Part of a small language model's weights: biases on query, key and value.
Each number is 200 + 30 x the weight over the matrix's rms, rounded and kept within 0 to 999. Layers, rows and columns count from 0.

# up: layer 4 MLP up, 1024x256, rms 0.054, rows 917-925, columns 0-255
# down: layer 4 MLP down (transposed), 1024x256, rms 0.0465, rows 917-925, columns 0-255
# gate: layer 4 MLP gate, 1024x256, rms 0.0564, rows 918-926, columns 0-255
up917,189,184,187,170,218,193,196,191,215,159,247,211,234,134,178,197,151,143,240,203,161,210,177,169,181,246,183,193,232,202,167,161,202,182,229,237,181,225,190,251,225,149,159,251,242,166,218,179,224,222,193,206,200,157,247,198,205,217,183,127,231,260,197,214,253,190,218,177,177,214,150,191,221,211,171,238,117,202,202,188,237,164,156,146,205,204,271,193,204,184,197,226,202,150,215,198,211,229,149,186,194,211,216,212,181,205,207,196,236,216,198,206,196,135,226,161,217,200,212,177,172,188,214,199,197,190,196,220,182,234,225,232,199,157,292,230,199,191,145,249,228,172,231,137,208,155,219,196,186,149,187,236,137,179,232,204,222,173,180,223,149,209,185,211,181,171,226,215,201,221,135,186,206,239,234,194,212,219,196,163,179,210,226,204,153,208,202,219,175,208,176,167,164,192,209,154,199,258,192,202,203,190,246,187,248,176,199,248,236,141,245,173,245,210,210,203,245,186,125,193,182,220,175,161,152,266,216,164,187,152,253,230,196,198,181,178,164,180,231,196,259,239,172,192,243,170,204,225,171,215,212,211,255,176,156,169
down917,181,228,233,212,214,201,265,182,236,191,183,174,205,212,229,224,188,211,224,194,196,183,234,184,250,243,214,261,169,246,206,172,222,199,200,192,226,205,187,197,219,191,191,242,182,207,147,180,235,196,220,209,244,218,219,236,282,212,199,167,168,225,223,190,230,202,220,190,210,254,200,194,182,201,236,195,180,176,193,208,215,165,227,165,194,140,210,255,142,181,244,222,185,171,158,210,210,209,197,231,224,175,213,242,216,273,211,173,207,149,163,168,194,167,225,222,187,258,220,252,129,230,190,255,158,173,142,248,188,269,155,166,204,237,267,228,194,214,176,250,205,147,178,184,210,195,205,229,151,166,222,168,243,198,191,246,206,193,215,217,221,209,185,233,139,213,182,208,185,194,266,202,223,213,163,198,226,224,228,180,149,192,221,172,225,250,218,228,162,124,192,195,230,154,150,202,185,175,185,217,233,177,237,185,230,173,150,219,203,236,188,190,185,217,207,122,183,208,171,185,242,170,192,142,192,185,183,126,177,198,175,252,182,225,212,165,182,243,191,186,235,193,208,257,184,235,221,208,193,137,171,225,207,193,205,181
gate918,226,195,217,227,211,195,233,163,200,198,178,177,226,170,202,194,181,174,197,192,284,238,221,186,152,191,210,249,229,228,149,206,246,192,219,216,141,169,192,195,201,185,244,249,91,175,189,226,187,145,137,187,193,269,202,211,208,166,212,150,202,194,195,152,261,202,186,180,190,178,234,212,210,229,185,147,252,243,193,173,225,209,177,248,212,230,158,200,201,173,212,212,190,204,243,172,244,218,199,204,138,209,199,189,169,189,202,178,226,172,213,256,201,224,225,175,206,192,179,212,176,176,222,204,138,184,173,245,266,172,220,210,216,286,190,197,176,216,236,206,173,203,213,243,195,228,215,182,179,220,206,237,228,210,227,218,214,261,184,218,193,207,160,252,247,258,202,234,217,160,226,233,251,219,248,254,209,147,133,231,167,253,206,194,145,192,277,168,191,157,222,237,232,236,228,253,226,226,196,204,185,236,200,244,202,178,146,158,188,198,165,225,203,228,190,183,180,262,226,152,200,182,182,259,177,179,180,210,229,186,209,219,183,219,234,215,194,252,199,209,175,191,182,232,175,210,192,203,173,202,199,138,246,215,194,180
up918,281,188,212,217,209,204,199,222,167,161,173,199,206,200,192,175,193,255,190,148,164,235,190,212,240,202,134,204,167,203,218,221,171,261,241,257,258,193,188,201,205,202,219,199,142,189,225,211,193,212,226,180,236,149,240,235,178,158,220,195,228,172,180,200,195,225,190,196,301,231,249,189,213,231,192,228,217,202,197,166,223,173,189,216,218,225,216,187,200,197,240,219,225,212,236,239,194,187,208,226,185,253,226,211,188,172,206,261,162,217,226,242,225,189,189,164,182,192,221,109,230,261,216,181,244,222,152,197,241,178,240,194,250,219,200,134,225,214,196,212,204,182,155,163,188,202,216,191,166,227,191,225,190,190,143,193,227,212,226,223,167,236,200,205,258,178,144,186,185,206,171,143,277,166,206,176,170,215,237,234,180,261,110,251,184,221,198,200,184,196,235,184,192,197,213,236,202,238,245,189,181,188,190,196,177,156,210,202,246,214,164,228,196,249,193,235,168,255,208,190,174,186,143,181,151,206,198,201,195,208,212,185,254,256,194,199,197,178,234,238,206,190,209,164,257,140,217,181,210,189,218,251,150,237,163,194
down918,225,158,190,251,187,193,261,210,206,181,166,185,180,247,251,165,186,200,204,258,152,157,169,202,178,228,238,188,200,173,181,186,193,211,188,171,154,193,271,215,164,190,223,195,183,191,187,217,166,162,151,221,200,141,178,218,172,210,148,224,152,272,182,170,236,168,208,140,207,215,201,219,204,196,157,187,225,221,253,179,203,234,201,238,216,185,221,192,243,181,231,136,231,192,169,211,236,172,176,212,175,173,174,192,210,191,236,185,173,174,236,185,149,187,184,223,195,154,190,198,226,218,233,208,263,188,250,186,182,217,138,202,212,171,222,215,165,260,211,229,196,243,158,244,193,209,218,238,204,204,196,154,187,182,174,240,230,201,165,211,133,203,199,130,279,212,207,197,132,170,254,211,219,151,200,161,178,203,224,165,178,198,238,285,203,178,221,180,173,176,172,175,174,109,195,183,191,153,204,195,230,166,187,244,196,149,251,252,205,182,166,216,225,158,186,157,182,215,238,260,205,191,169,259,207,214,215,226,213,244,236,271,233,197,172,182,185,186,203,175,216,194,226,153,215,211,149,195,221,164,198,178,197,201,183,174
gate919,235,114,214,190,166,163,216,201,193,221,183,175,158,206,196,156,206,244,244,206,275,161,202,227,150,225,177,181,225,196,189,181,174,236,202,261,174,192,208,195,236,220,220,156,190,177,167,227,199,214,252,241,196,225,239,192,277,214,242,179,208,170,250,173,205,206,261,202,205,182,107,187,217,187,186,195,209,181,219,171,170,226,156,187,134,199,139,177,220,201,182,213,252,154,217,104,183,207,193,223,154,239,185,219,207,232,176,229,243,157,206,302,193,316,181,184,160,141,228,184,222,190,185,174,216,215,202,237,222,195,176,215,199,217,198,156,215,162,137,241,216,208,225,197,207,225,113,132,207,239,250,204,222,195,242,197,199,175,157,275,220,172,178,227,218,257,272,224,188,180,171,155,188,224,216,267,243,110,192,211,224,209,210,179,205,161,208,175,173,224,185,216,163,217,191,142,178,209,218,209,169,207,208,202,177,197,216,226,200,171,166,222,209,178,158,202,216,182,221,226,212,176,227,170,193,196,196,258,192,208,201,265,176,198,174,182,187,190,225,179,188,150,163,175,217,216,217,138,189,192,197,205,175,220,183,199
up919,224,224,173,173,197,212,185,212,203,210,220,188,224,204,176,223,211,186,199,182,303,222,216,215,202,232,186,245,192,226,166,197,211,263,239,172,132,202,235,184,242,184,185,213,165,188,176,233,229,199,235,198,237,222,182,203,200,187,183,201,200,211,226,223,201,244,187,168,207,246,219,168,188,199,206,146,210,199,175,178,139,206,169,262,206,199,198,171,210,193,204,177,248,173,176,182,123,229,170,197,221,194,186,194,193,204,192,171,218,185,230,198,208,210,175,221,219,209,162,170,216,162,157,194,199,166,236,198,245,165,233,200,217,155,212,227,235,210,230,159,97,255,191,163,172,200,197,186,187,229,201,206,138,122,215,174,205,211,202,181,176,183,236,220,237,204,186,211,187,234,144,202,244,223,161,190,164,207,189,195,201,178,168,200,160,251,201,211,195,259,175,202,186,212,194,236,226,180,198,164,143,171,207,314,192,207,252,219,226,225,240,203,217,183,184,193,254,226,174,185,197,137,212,257,164,182,266,136,202,181,202,204,187,178,176,247,121,179,194,227,186,170,161,237,187,139,229,199,198,194,222,195,198,153,207,199
down919,229,242,156,231,205,175,206,196,229,246,172,195,242,184,194,178,158,227,210,119,190,149,231,152,231,205,163,211,226,161,228,218,185,202,165,199,187,207,136,208,179,244,182,213,196,202,226,145,186,116,215,219,230,245,210,212,199,188,198,170,178,212,218,194,233,213,209,271,179,184,203,220,170,169,217,220,207,162,194,205,240,193,220,260,197,210,172,195,214,193,245,210,207,216,185,235,202,211,195,180,207,209,218,208,201,207,168,214,194,192,255,181,194,218,217,194,235,165,170,227,210,166,173,253,203,206,198,173,253,152,193,186,302,221,165,232,153,195,170,211,164,172,209,255,215,213,195,166,185,195,241,203,192,233,217,227,191,144,216,234,207,204,217,195,243,190,184,232,159,224,198,196,270,187,179,218,178,228,165,180,229,183,199,200,207,211,158,226,236,186,256,176,225,193,237,281,187,145,155,164,181,200,155,214,146,195,186,180,200,232,182,225,217,187,247,204,228,224,207,253,240,134,203,189,185,248,210,144,169,193,178,143,220,184,197,214,212,190,223,233,162,253,197,299,223,189,207,257,153,160,189,194,205,203,247,148
gate920,194,210,249,184,210,202,234,179,185,137,180,178,222,208,198,181,212,189,186,185,211,237,136,219,220,163,197,199,208,172,194,237,226,205,262,190,181,223,178,203,223,206,186,234,189,238,185,183,225,183,152,201,180,208,212,212,199,189,199,166,154,226,194,226,224,209,187,210,216,159,232,188,185,197,211,179,195,231,186,172,226,214,137,164,190,222,209,200,194,211,203,177,154,207,163,195,176,175,208,180,219,212,179,214,242,156,208,201,180,184,222,191,196,198,187,192,181,223,253,180,185,228,231,194,192,205,179,202,192,206,212,211,142,198,170,206,217,233,178,135,162,210,182,182,174,167,197,216,207,214,174,189,175,239,196,204,190,266,138,168,183,211,215,179,219,219,195,162,165,180,202,196,211,198,253,167,215,210,188,202,222,178,218,208,178,197,168,259,198,177,221,216,174,206,212,220,195,200,177,240,191,216,216,189,201,145,142,227,205,187,153,221,238,177,210,191,261,180,201,174,154,257,216,191,209,221,232,201,183,208,197,180,196,162,215,137,186,234,245,213,230,247,107,202,242,185,215,212,220,200,195,187,211,184,183,130
up920,184,173,207,206,208,231,227,225,217,253,151,180,153,188,173,223,224,217,184,190,211,251,215,223,146,225,185,191,123,231,172,186,239,254,189,194,233,167,158,257,188,188,197,228,214,177,163,210,205,181,196,226,227,230,187,213,211,178,203,201,193,227,139,169,234,206,148,223,178,202,205,177,229,211,212,194,247,165,170,219,231,192,278,213,238,217,130,195,230,201,250,197,217,187,188,186,237,192,157,211,143,221,224,191,160,216,127,182,163,197,199,179,172,152,204,161,181,202,209,204,168,186,193,201,282,222,194,159,177,239,172,236,277,244,203,175,176,151,205,182,179,151,250,150,186,156,197,181,211,212,233,183,204,161,197,209,237,183,169,222,139,240,240,214,196,195,223,213,206,172,193,208,205,182,194,215,166,181,221,174,204,189,145,179,210,204,232,183,188,178,219,162,201,223,193,206,217,217,236,249,232,171,169,230,200,204,207,196,165,234,222,176,202,191,237,233,179,187,259,124,225,191,229,157,194,177,259,206,182,191,152,175,215,188,269,224,215,200,231,192,219,162,216,192,193,170,190,237,229,264,225,266,205,207,171,218
down920,127,184,187,237,205,247,196,246,241,231,148,202,189,199,208,194,187,196,175,185,185,210,215,218,114,235,221,198,215,221,180,194,199,217,151,216,199,171,178,189,167,180,213,180,212,196,211,238,218,216,219,178,249,203,206,210,210,185,205,246,203,174,198,199,181,189,191,198,219,190,189,193,181,198,158,179,221,188,163,265,221,191,239,242,190,246,160,261,185,197,134,205,219,189,148,231,231,214,141,183,140,172,196,213,133,203,218,170,151,162,182,220,197,183,219,175,193,171,215,206,210,175,184,240,245,260,186,225,146,238,203,267,242,221,129,220,171,159,185,168,206,195,196,176,175,186,192,194,175,135,205,253,185,194,162,190,214,185,171,234,210,200,231,173,194,183,164,176,236,210,197,167,215,215,194,226,215,207,179,227,195,272,193,73,208,223,220,145,161,167,167,148,203,238,217,178,183,195,166,246,216,162,188,207,165,209,191,183,205,210,216,211,150,204,232,232,173,222,236,182,223,205,203,229,152,156,178,193,194,226,177,226,172,168,214,208,186,166,214,236,168,187,221,210,155,207,195,189,196,229,208,191,202,236,253,235
gate921,169,220,181,219,203,183,189,240,188,237,158,210,228,244,250,216,170,163,210,209,188,209,210,192,210,240,246,183,216,231,211,240,176,130,190,239,219,203,246,183,141,220,206,235,141,273,200,181,214,239,190,178,201,222,197,225,229,222,229,176,231,265,187,201,224,171,171,197,158,168,180,144,190,198,163,182,205,216,194,206,205,285,189,190,257,195,197,213,166,237,199,193,140,216,253,207,209,229,212,207,189,201,191,216,203,224,207,200,161,166,149,235,210,216,164,196,199,205,244,245,183,193,201,171,188,204,211,185,230,181,197,217,174,198,195,192,182,196,161,181,223,188,191,144,227,214,210,189,198,185,170,164,192,254,149,173,237,200,177,146,223,114,204,147,219,153,214,171,179,276,169,164,160,207,239,239,188,186,138,212,268,220,179,219,210,134,216,301,252,252,218,159,194,177,191,189,212,220,164,220,121,176,208,189,230,195,211,218,201,163,184,242,267,285,211,168,186,213,178,241,158,126,182,194,197,158,243,181,162,210,160,188,183,173,177,169,177,260,171,234,174,257,194,178,182,223,190,166,235,225,193,223,233,176,246,178
up921,207,161,193,171,224,251,206,215,207,205,181,213,213,201,201,166,230,225,190,132,194,164,235,171,278,208,186,220,116,205,230,218,134,230,245,219,188,157,140,150,223,216,201,221,196,222,191,217,202,224,227,174,216,200,246,135,222,187,175,164,180,172,162,192,162,217,184,224,239,154,250,253,214,176,198,219,211,191,157,146,203,179,246,197,222,252,198,238,235,209,200,150,217,232,136,165,165,218,241,190,197,203,202,175,245,172,223,193,216,200,243,265,243,129,220,240,159,157,197,215,198,282,185,228,202,194,210,202,248,194,218,223,213,161,174,213,197,221,207,285,238,205,218,157,169,229,237,189,238,216,205,197,203,174,158,138,211,167,238,226,163,198,198,200,187,173,192,281,186,147,196,207,211,166,165,160,209,223,240,223,215,262,221,190,243,223,169,135,190,175,190,172,205,179,148,164,202,270,226,182,252,172,202,197,188,182,212,216,209,266,226,125,209,165,207,222,199,166,190,255,200,224,197,185,194,217,207,248,184,146,163,205,259,171,239,202,232,135,167,211,230,201,232,141,239,202,152,248,234,207,188,174,171,255,189,209
down921,172,183,156,181,212,271,201,197,208,230,177,208,170,195,172,197,181,179,169,223,180,198,177,185,209,192,148,210,187,216,230,192,206,183,189,232,190,185,180,180,196,163,185,227,202,178,204,210,207,207,233,196,214,203,202,227,236,205,199,197,189,189,199,170,244,248,214,201,189,252,185,224,216,201,270,156,239,186,172,173,244,215,215,157,149,210,197,190,177,196,243,189,218,238,172,217,207,180,209,200,195,178,205,169,230,211,222,195,210,186,214,192,226,225,197,251,139,202,199,172,188,215,296,186,202,199,192,197,190,218,196,164,222,197,202,180,206,231,264,186,186,190,198,228,211,187,202,239,223,193,205,191,230,228,156,220,223,197,236,180,194,239,216,184,173,214,216,196,231,172,216,206,203,183,202,183,208,226,248,216,202,191,255,0,204,169,211,201,160,207,206,182,209,179,172,205,199,217,180,223,216,190,170,190,185,178,264,165,158,251,166,170,207,181,200,236,215,185,239,229,174,400,216,234,228,198,215,210,235,155,200,222,162,198,196,256,205,219,168,162,207,172,190,138,213,205,184,263,198,255,247,200,173,180,188,229
gate922,202,192,239,210,197,248,205,213,171,201,227,196,226,173,184,197,241,170,245,247,206,239,202,221,183,207,225,213,215,165,190,143,227,213,203,108,216,194,211,204,201,215,187,158,214,241,169,203,214,235,203,176,140,222,150,180,238,134,219,234,159,241,212,232,187,220,262,194,214,252,164,169,161,191,166,186,192,201,188,187,160,223,184,209,225,193,176,153,183,250,177,187,188,198,216,238,175,215,156,201,206,161,184,160,212,210,206,207,207,186,219,277,165,173,204,219,195,296,221,223,244,154,239,217,181,212,205,205,256,176,265,198,193,199,220,203,186,186,220,205,200,173,228,176,210,270,191,189,179,230,190,203,226,208,225,209,139,163,216,219,233,251,205,216,162,219,219,181,153,145,187,211,202,177,289,197,141,174,207,189,237,179,211,207,273,200,213,271,206,218,196,202,254,162,197,203,177,240,223,221,181,157,196,192,151,190,169,177,169,154,237,176,213,158,229,209,172,213,211,207,205,196,242,161,164,207,207,179,195,217,211,215,159,265,222,164,233,242,179,158,134,175,198,214,147,173,144,192,227,191,197,192,207,240,247,191
up922,153,197,188,211,150,200,225,239,202,174,173,155,238,230,249,186,204,197,194,220,215,223,186,227,143,228,216,201,233,221,207,200,281,227,242,226,185,244,248,184,189,213,225,156,179,194,222,197,211,175,201,173,190,136,166,235,225,234,240,219,172,182,210,185,184,198,141,207,167,172,213,226,182,232,210,230,159,243,184,235,231,153,175,227,210,260,170,103,224,143,180,177,224,152,212,212,177,244,131,219,152,178,198,196,196,175,182,195,251,203,164,204,221,244,242,226,273,168,177,176,194,175,160,213,133,197,192,210,201,182,167,148,211,156,230,220,208,154,206,229,236,173,216,181,196,235,204,208,173,150,218,216,250,177,208,209,152,167,202,165,207,191,206,216,164,178,177,197,187,195,279,152,228,270,177,264,176,205,220,146,209,175,188,214,172,222,220,216,249,231,165,220,221,206,203,172,208,252,217,212,233,170,201,152,195,227,182,203,181,244,172,176,235,223,208,155,166,205,198,176,168,177,212,152,221,211,193,231,199,230,187,245,267,184,217,178,214,222,187,176,250,215,143,199,173,200,200,199,188,269,157,197,279,231,190,185
down922,138,211,194,194,243,140,208,291,199,246,217,167,161,191,263,202,165,178,248,164,240,218,153,180,233,224,229,187,217,186,221,249,188,191,201,228,173,183,206,164,167,158,237,218,207,176,165,157,237,238,205,179,230,213,240,246,180,254,206,172,206,225,194,152,219,130,198,136,201,163,205,214,181,216,210,269,182,182,218,231,219,219,196,243,199,195,160,188,183,149,191,205,205,186,177,212,191,97,175,156,216,243,191,174,163,195,225,227,246,186,187,180,233,192,172,242,204,172,205,232,196,184,195,150,205,253,179,172,212,202,196,201,202,213,221,181,136,162,247,214,166,208,159,193,239,169,230,168,199,255,225,247,184,217,185,215,267,245,200,166,138,191,238,193,204,178,190,186,213,184,187,198,159,211,206,260,183,220,149,241,237,189,214,256,169,181,191,178,219,224,181,156,215,213,178,165,249,200,157,259,208,213,176,192,217,179,222,191,201,190,186,198,208,180,207,241,134,161,225,193,194,140,271,214,194,168,214,174,211,219,121,193,168,201,238,196,190,217,174,170,167,240,119,204,174,228,228,217,217,256,212,190,158,208,210,223
gate923,226,172,204,178,255,189,233,219,248,213,155,170,223,193,174,265,228,149,206,184,189,202,218,212,155,216,240,192,175,198,183,196,286,224,153,225,200,208,227,207,217,209,211,167,250,216,162,266,206,138,168,159,209,251,138,235,193,207,180,163,221,230,185,242,148,174,162,171,239,208,138,196,174,172,143,215,195,177,187,206,154,184,168,214,193,205,193,239,116,174,204,209,186,195,190,225,157,200,171,192,186,219,180,221,222,173,209,166,249,206,220,209,163,228,170,210,157,221,222,188,197,226,211,133,164,179,112,230,209,267,169,177,214,197,201,191,229,249,195,195,206,193,181,195,212,154,227,228,193,186,162,195,212,181,232,193,226,248,184,226,184,190,211,206,230,185,189,187,174,203,117,284,212,197,261,216,221,187,204,156,145,218,169,211,213,233,184,224,186,176,176,173,228,173,154,179,215,186,184,211,208,193,188,152,200,214,227,210,239,212,192,130,183,183,225,208,187,198,240,156,174,180,235,183,179,232,254,191,177,191,231,181,195,196,211,189,207,209,259,181,197,181,221,158,213,194,192,189,194,185,230,231,163,218,187,177
up923,224,253,173,228,171,184,217,198,211,241,189,177,201,140,202,182,217,188,166,169,191,223,178,229,213,188,208,231,185,197,167,232,264,239,226,206,170,148,191,201,252,235,218,201,193,215,184,228,210,229,241,211,150,191,172,246,162,203,199,254,230,208,215,242,212,242,190,216,220,191,267,243,199,186,162,159,210,237,182,206,201,202,190,195,220,203,191,211,226,201,196,162,203,209,203,195,224,183,161,215,146,201,240,207,140,182,218,221,219,225,178,190,242,249,204,209,230,159,197,181,194,181,251,224,194,252,181,224,235,235,194,208,237,244,245,176,225,244,212,246,200,186,192,177,261,210,193,230,144,176,239,255,176,175,195,235,188,209,215,196,254,184,169,248,211,184,221,182,193,198,247,185,215,200,188,198,185,288,180,182,203,211,150,194,226,179,209,186,181,219,286,180,237,216,209,179,201,193,241,192,244,166,185,184,172,194,181,246,228,230,192,193,241,197,163,177,194,195,203,209,198,160,208,194,165,228,218,245,214,203,199,225,209,177,183,211,189,246,188,172,214,127,196,185,219,204,184,211,218,249,198,244,121,168,185,167
down923,186,222,240,169,215,205,170,198,152,194,209,249,238,218,153,155,168,239,196,216,217,168,170,192,255,212,207,179,207,144,200,181,150,184,232,203,206,162,226,166,219,190,205,221,174,180,185,240,175,227,211,237,225,165,199,240,238,204,215,227,175,174,242,221,215,238,189,207,260,249,179,202,194,248,206,196,181,192,164,191,174,200,212,242,218,185,217,204,240,207,244,187,210,210,203,211,191,207,157,193,146,212,199,186,209,150,206,251,179,237,199,226,179,203,181,160,208,181,207,188,261,220,182,192,219,186,158,200,208,225,177,201,202,175,203,215,206,180,202,235,170,230,171,213,178,190,239,254,215,195,189,257,179,199,168,196,234,230,152,265,164,188,278,253,235,186,247,244,156,198,171,234,196,204,169,193,161,124,216,173,169,166,201,162,212,213,237,266,200,282,224,193,196,202,191,189,241,219,198,166,206,218,178,82,165,159,196,205,247,202,221,171,135,169,184,230,195,191,230,167,186,235,157,226,212,187,201,217,210,204,184,224,212,195,205,175,216,246,234,164,196,197,196,179,239,209,202,225,177,241,236,174,181,157,249,197
gate924,169,151,202,227,180,210,239,270,236,201,165,200,207,189,208,189,241,216,183,183,218,208,186,178,226,221,201,174,222,193,195,201,248,205,153,245,213,211,211,205,181,180,191,231,170,196,156,272,234,147,175,174,162,244,207,212,221,190,188,236,186,226,179,238,214,165,233,226,195,235,220,229,226,230,209,214,171,195,186,187,197,236,208,229,210,189,184,182,202,232,179,217,171,229,242,161,134,164,211,193,214,192,147,205,198,180,131,230,173,186,186,190,183,219,174,219,225,184,201,215,187,256,197,174,223,210,193,159,206,164,187,152,124,228,171,221,195,247,183,157,219,217,199,210,209,171,187,184,221,211,192,160,201,194,214,216,158,199,188,231,174,112,202,218,195,179,187,239,174,212,182,167,201,203,223,269,174,215,189,160,179,214,232,159,203,218,259,199,205,225,152,175,253,186,189,201,247,204,194,160,194,185,182,140,272,223,233,179,155,227,226,235,253,161,178,234,198,226,223,170,158,197,189,251,235,205,213,222,218,166,253,219,201,199,179,186,124,176,197,199,173,190,173,224,212,256,236,150,180,161,197,237,192,206,180,208
up924,220,170,172,217,201,233,214,205,238,232,181,191,214,172,170,211,249,209,159,165,188,147,263,261,232,152,210,220,205,205,198,241,199,166,221,232,225,196,197,169,262,210,187,204,221,147,173,203,185,175,209,212,210,207,229,239,224,182,196,228,218,204,200,186,192,228,244,210,215,194,169,239,224,199,241,204,159,232,213,221,133,276,163,194,171,248,161,163,202,191,175,229,188,244,191,222,185,184,235,250,200,210,216,199,228,203,253,191,195,259,159,174,191,221,166,188,249,204,233,196,181,191,189,194,236,144,199,186,147,215,197,222,231,236,181,184,203,196,220,271,175,175,210,181,223,197,192,213,180,200,176,164,197,168,227,213,238,215,280,188,175,219,227,216,214,162,177,241,248,213,175,235,172,211,203,219,177,160,247,161,200,199,158,160,167,177,209,188,227,218,185,184,178,222,204,219,190,193,228,206,233,184,217,177,180,203,279,227,179,231,210,221,220,149,241,237,223,187,199,214,193,205,253,172,197,145,253,234,187,156,159,186,175,264,249,178,204,203,176,135,218,188,179,202,191,238,201,201,166,206,186,177,215,224,208,185
down924,235,184,225,200,208,240,162,207,191,187,198,166,180,160,213,195,155,239,245,216,197,176,217,246,179,149,224,249,248,232,179,236,216,219,188,172,203,192,183,226,171,189,208,200,175,197,179,207,143,212,207,207,216,132,194,203,209,228,220,202,178,194,212,193,160,208,186,179,169,220,246,208,201,160,192,197,228,204,211,151,176,196,202,141,153,196,209,316,178,162,245,220,218,190,235,189,241,162,168,219,185,199,187,184,146,222,210,215,203,220,238,206,242,197,155,180,201,204,187,170,187,185,159,179,235,212,151,224,218,247,215,219,215,211,219,214,201,214,214,186,214,147,278,184,211,173,225,177,211,208,158,196,189,164,170,178,220,166,153,184,226,184,193,235,200,224,168,225,220,144,204,234,191,163,170,216,201,215,230,197,201,222,173,267,216,236,192,165,179,192,241,237,215,226,195,172,167,157,182,218,135,194,209,228,157,211,219,236,258,198,216,151,152,246,177,197,186,192,177,189,234,221,214,169,192,201,151,220,152,246,175,282,272,206,228,171,244,231,186,152,198,188,171,180,190,190,197,249,198,237,208,214,163,255,240,204
gate925,179,199,207,202,212,250,222,228,150,189,197,206,285,167,184,230,216,211,191,234,135,203,220,184,201,171,213,188,209,218,214,216,213,216,192,196,195,189,187,192,206,209,196,199,214,230,195,168,161,201,147,237,221,155,223,184,193,160,192,203,205,249,226,258,158,229,204,289,231,171,175,208,178,222,226,144,230,178,182,186,208,189,179,191,180,200,226,200,193,186,194,116,238,181,215,209,164,183,241,189,201,251,174,223,225,139,178,241,219,219,196,196,190,189,208,202,230,185,160,237,242,191,212,207,178,175,274,178,207,200,186,235,211,203,137,187,129,181,207,188,174,171,205,178,132,139,268,207,218,239,211,161,140,206,182,155,241,190,205,251,115,210,207,173,200,185,186,274,222,213,180,241,214,205,188,168,145,183,179,215,217,224,229,202,230,210,205,218,157,180,211,154,165,157,173,195,160,187,199,231,171,148,198,136,158,177,208,158,181,168,213,179,217,213,219,215,209,166,206,217,188,242,190,178,217,160,153,213,188,186,205,181,201,230,184,200,188,201,171,189,226,206,200,170,211,196,172,183,216,247,224,164,213,290,148,164
up925,226,243,163,209,218,215,258,214,172,208,138,204,133,165,151,234,155,227,229,223,208,225,197,227,210,267,219,218,182,181,184,241,205,207,224,199,213,178,177,154,198,211,201,154,188,224,200,205,215,200,193,154,182,183,218,203,185,177,266,249,176,188,192,219,236,207,129,223,208,223,189,238,170,207,177,198,190,179,195,227,207,146,210,257,196,215,211,221,201,183,213,244,211,145,188,198,238,222,257,195,161,169,174,231,166,159,214,191,223,154,256,215,231,196,211,155,134,183,202,211,213,208,102,177,224,225,186,221,222,136,190,202,191,210,212,259,150,231,182,170,132,211,216,208,166,162,179,232,210,232,144,215,163,180,249,196,176,238,180,212,180,209,202,244,220,187,184,231,202,174,218,219,179,200,195,169,219,177,235,131,204,171,193,194,146,177,201,200,205,224,195,150,211,146,193,213,186,118,168,212,255,212,188,175,190,204,196,166,171,206,218,187,218,192,172,217,200,219,199,190,219,207,208,218,184,222,145,150,228,220,237,179,232,196,171,225,225,204,204,177,187,185,157,135,187,238,185,199,177,212,138,225,189,228,232,209
down925,202,216,209,238,204,151,178,249,168,132,123,210,220,205,202,225,230,232,129,173,172,219,203,234,225,255,163,221,186,167,186,243,191,165,222,193,214,228,206,187,213,191,213,189,204,232,181,204,207,181,173,209,186,169,174,133,217,168,211,212,218,237,162,189,217,177,191,253,206,224,193,139,211,196,181,188,196,199,171,172,273,231,224,226,226,193,193,153,167,198,227,202,198,212,224,200,177,239,235,203,227,238,196,201,212,176,272,197,217,198,171,190,210,219,232,223,219,167,204,155,184,136,225,221,235,225,226,176,235,201,206,247,215,142,187,164,148,234,227,224,210,170,222,258,169,179,218,179,169,155,195,193,190,180,214,199,161,232,241,205,193,190,173,195,215,236,218,199,211,215,183,224,211,231,202,181,224,191,172,172,262,178,195,204,143,136,214,175,192,231,185,182,160,159,151,188,183,212,167,234,180,184,147,211,202,243,253,123,152,209,221,200,235,221,261,182,228,214,234,194,182,253,178,236,155,185,204,232,196,168,204,214,208,239,228,237,206,179,185,196,221,185,211,182,178,241,179,195,220,222,196,192,239,241,173,253
gate926,209,242,262,193,189,239,196,201,206,210,186,221,178,166,173,180,215,160,256,159,152,271,194,222,232,187,221,193,187,188,213,183,182,219,179,188,203,196,214,200,201,177,171,202,208,219,214,194,245,237,268,211,178,179,163,177,235,202,220,249,180,222,225,182,216,196,183,217,239,164,130,188,193,255,206,183,233,150,252,242,207,213,147,179,215,197,174,247,253,220,218,173,230,174,215,198,152,207,134,195,225,248,232,185,175,186,195,214,206,207,242,275,210,225,176,126,181,205,189,225,180,194,209,247,225,228,220,205,259,144,178,183,201,150,215,223,219,244,192,266,231,185,208,199,187,219,225,206,231,216,169,227,167,144,198,207,202,180,214,221,201,211,212,164,233,209,173,197,205,156,205,235,161,242,226,236,174,161,172,177,214,194,218,215,200,215,237,189,241,191,177,220,193,214,204,194,179,181,158,247,208,219,222,234,163,152,199,166,187,227,215,226,195,222,170,226,131,218,157,231,185,174,247,239,174,220,220,255,221,221,219,212,172,188,210,161,157,172,191,173,225,169,196,175,206,163,192,176,211,261,188,186,207,215,198,217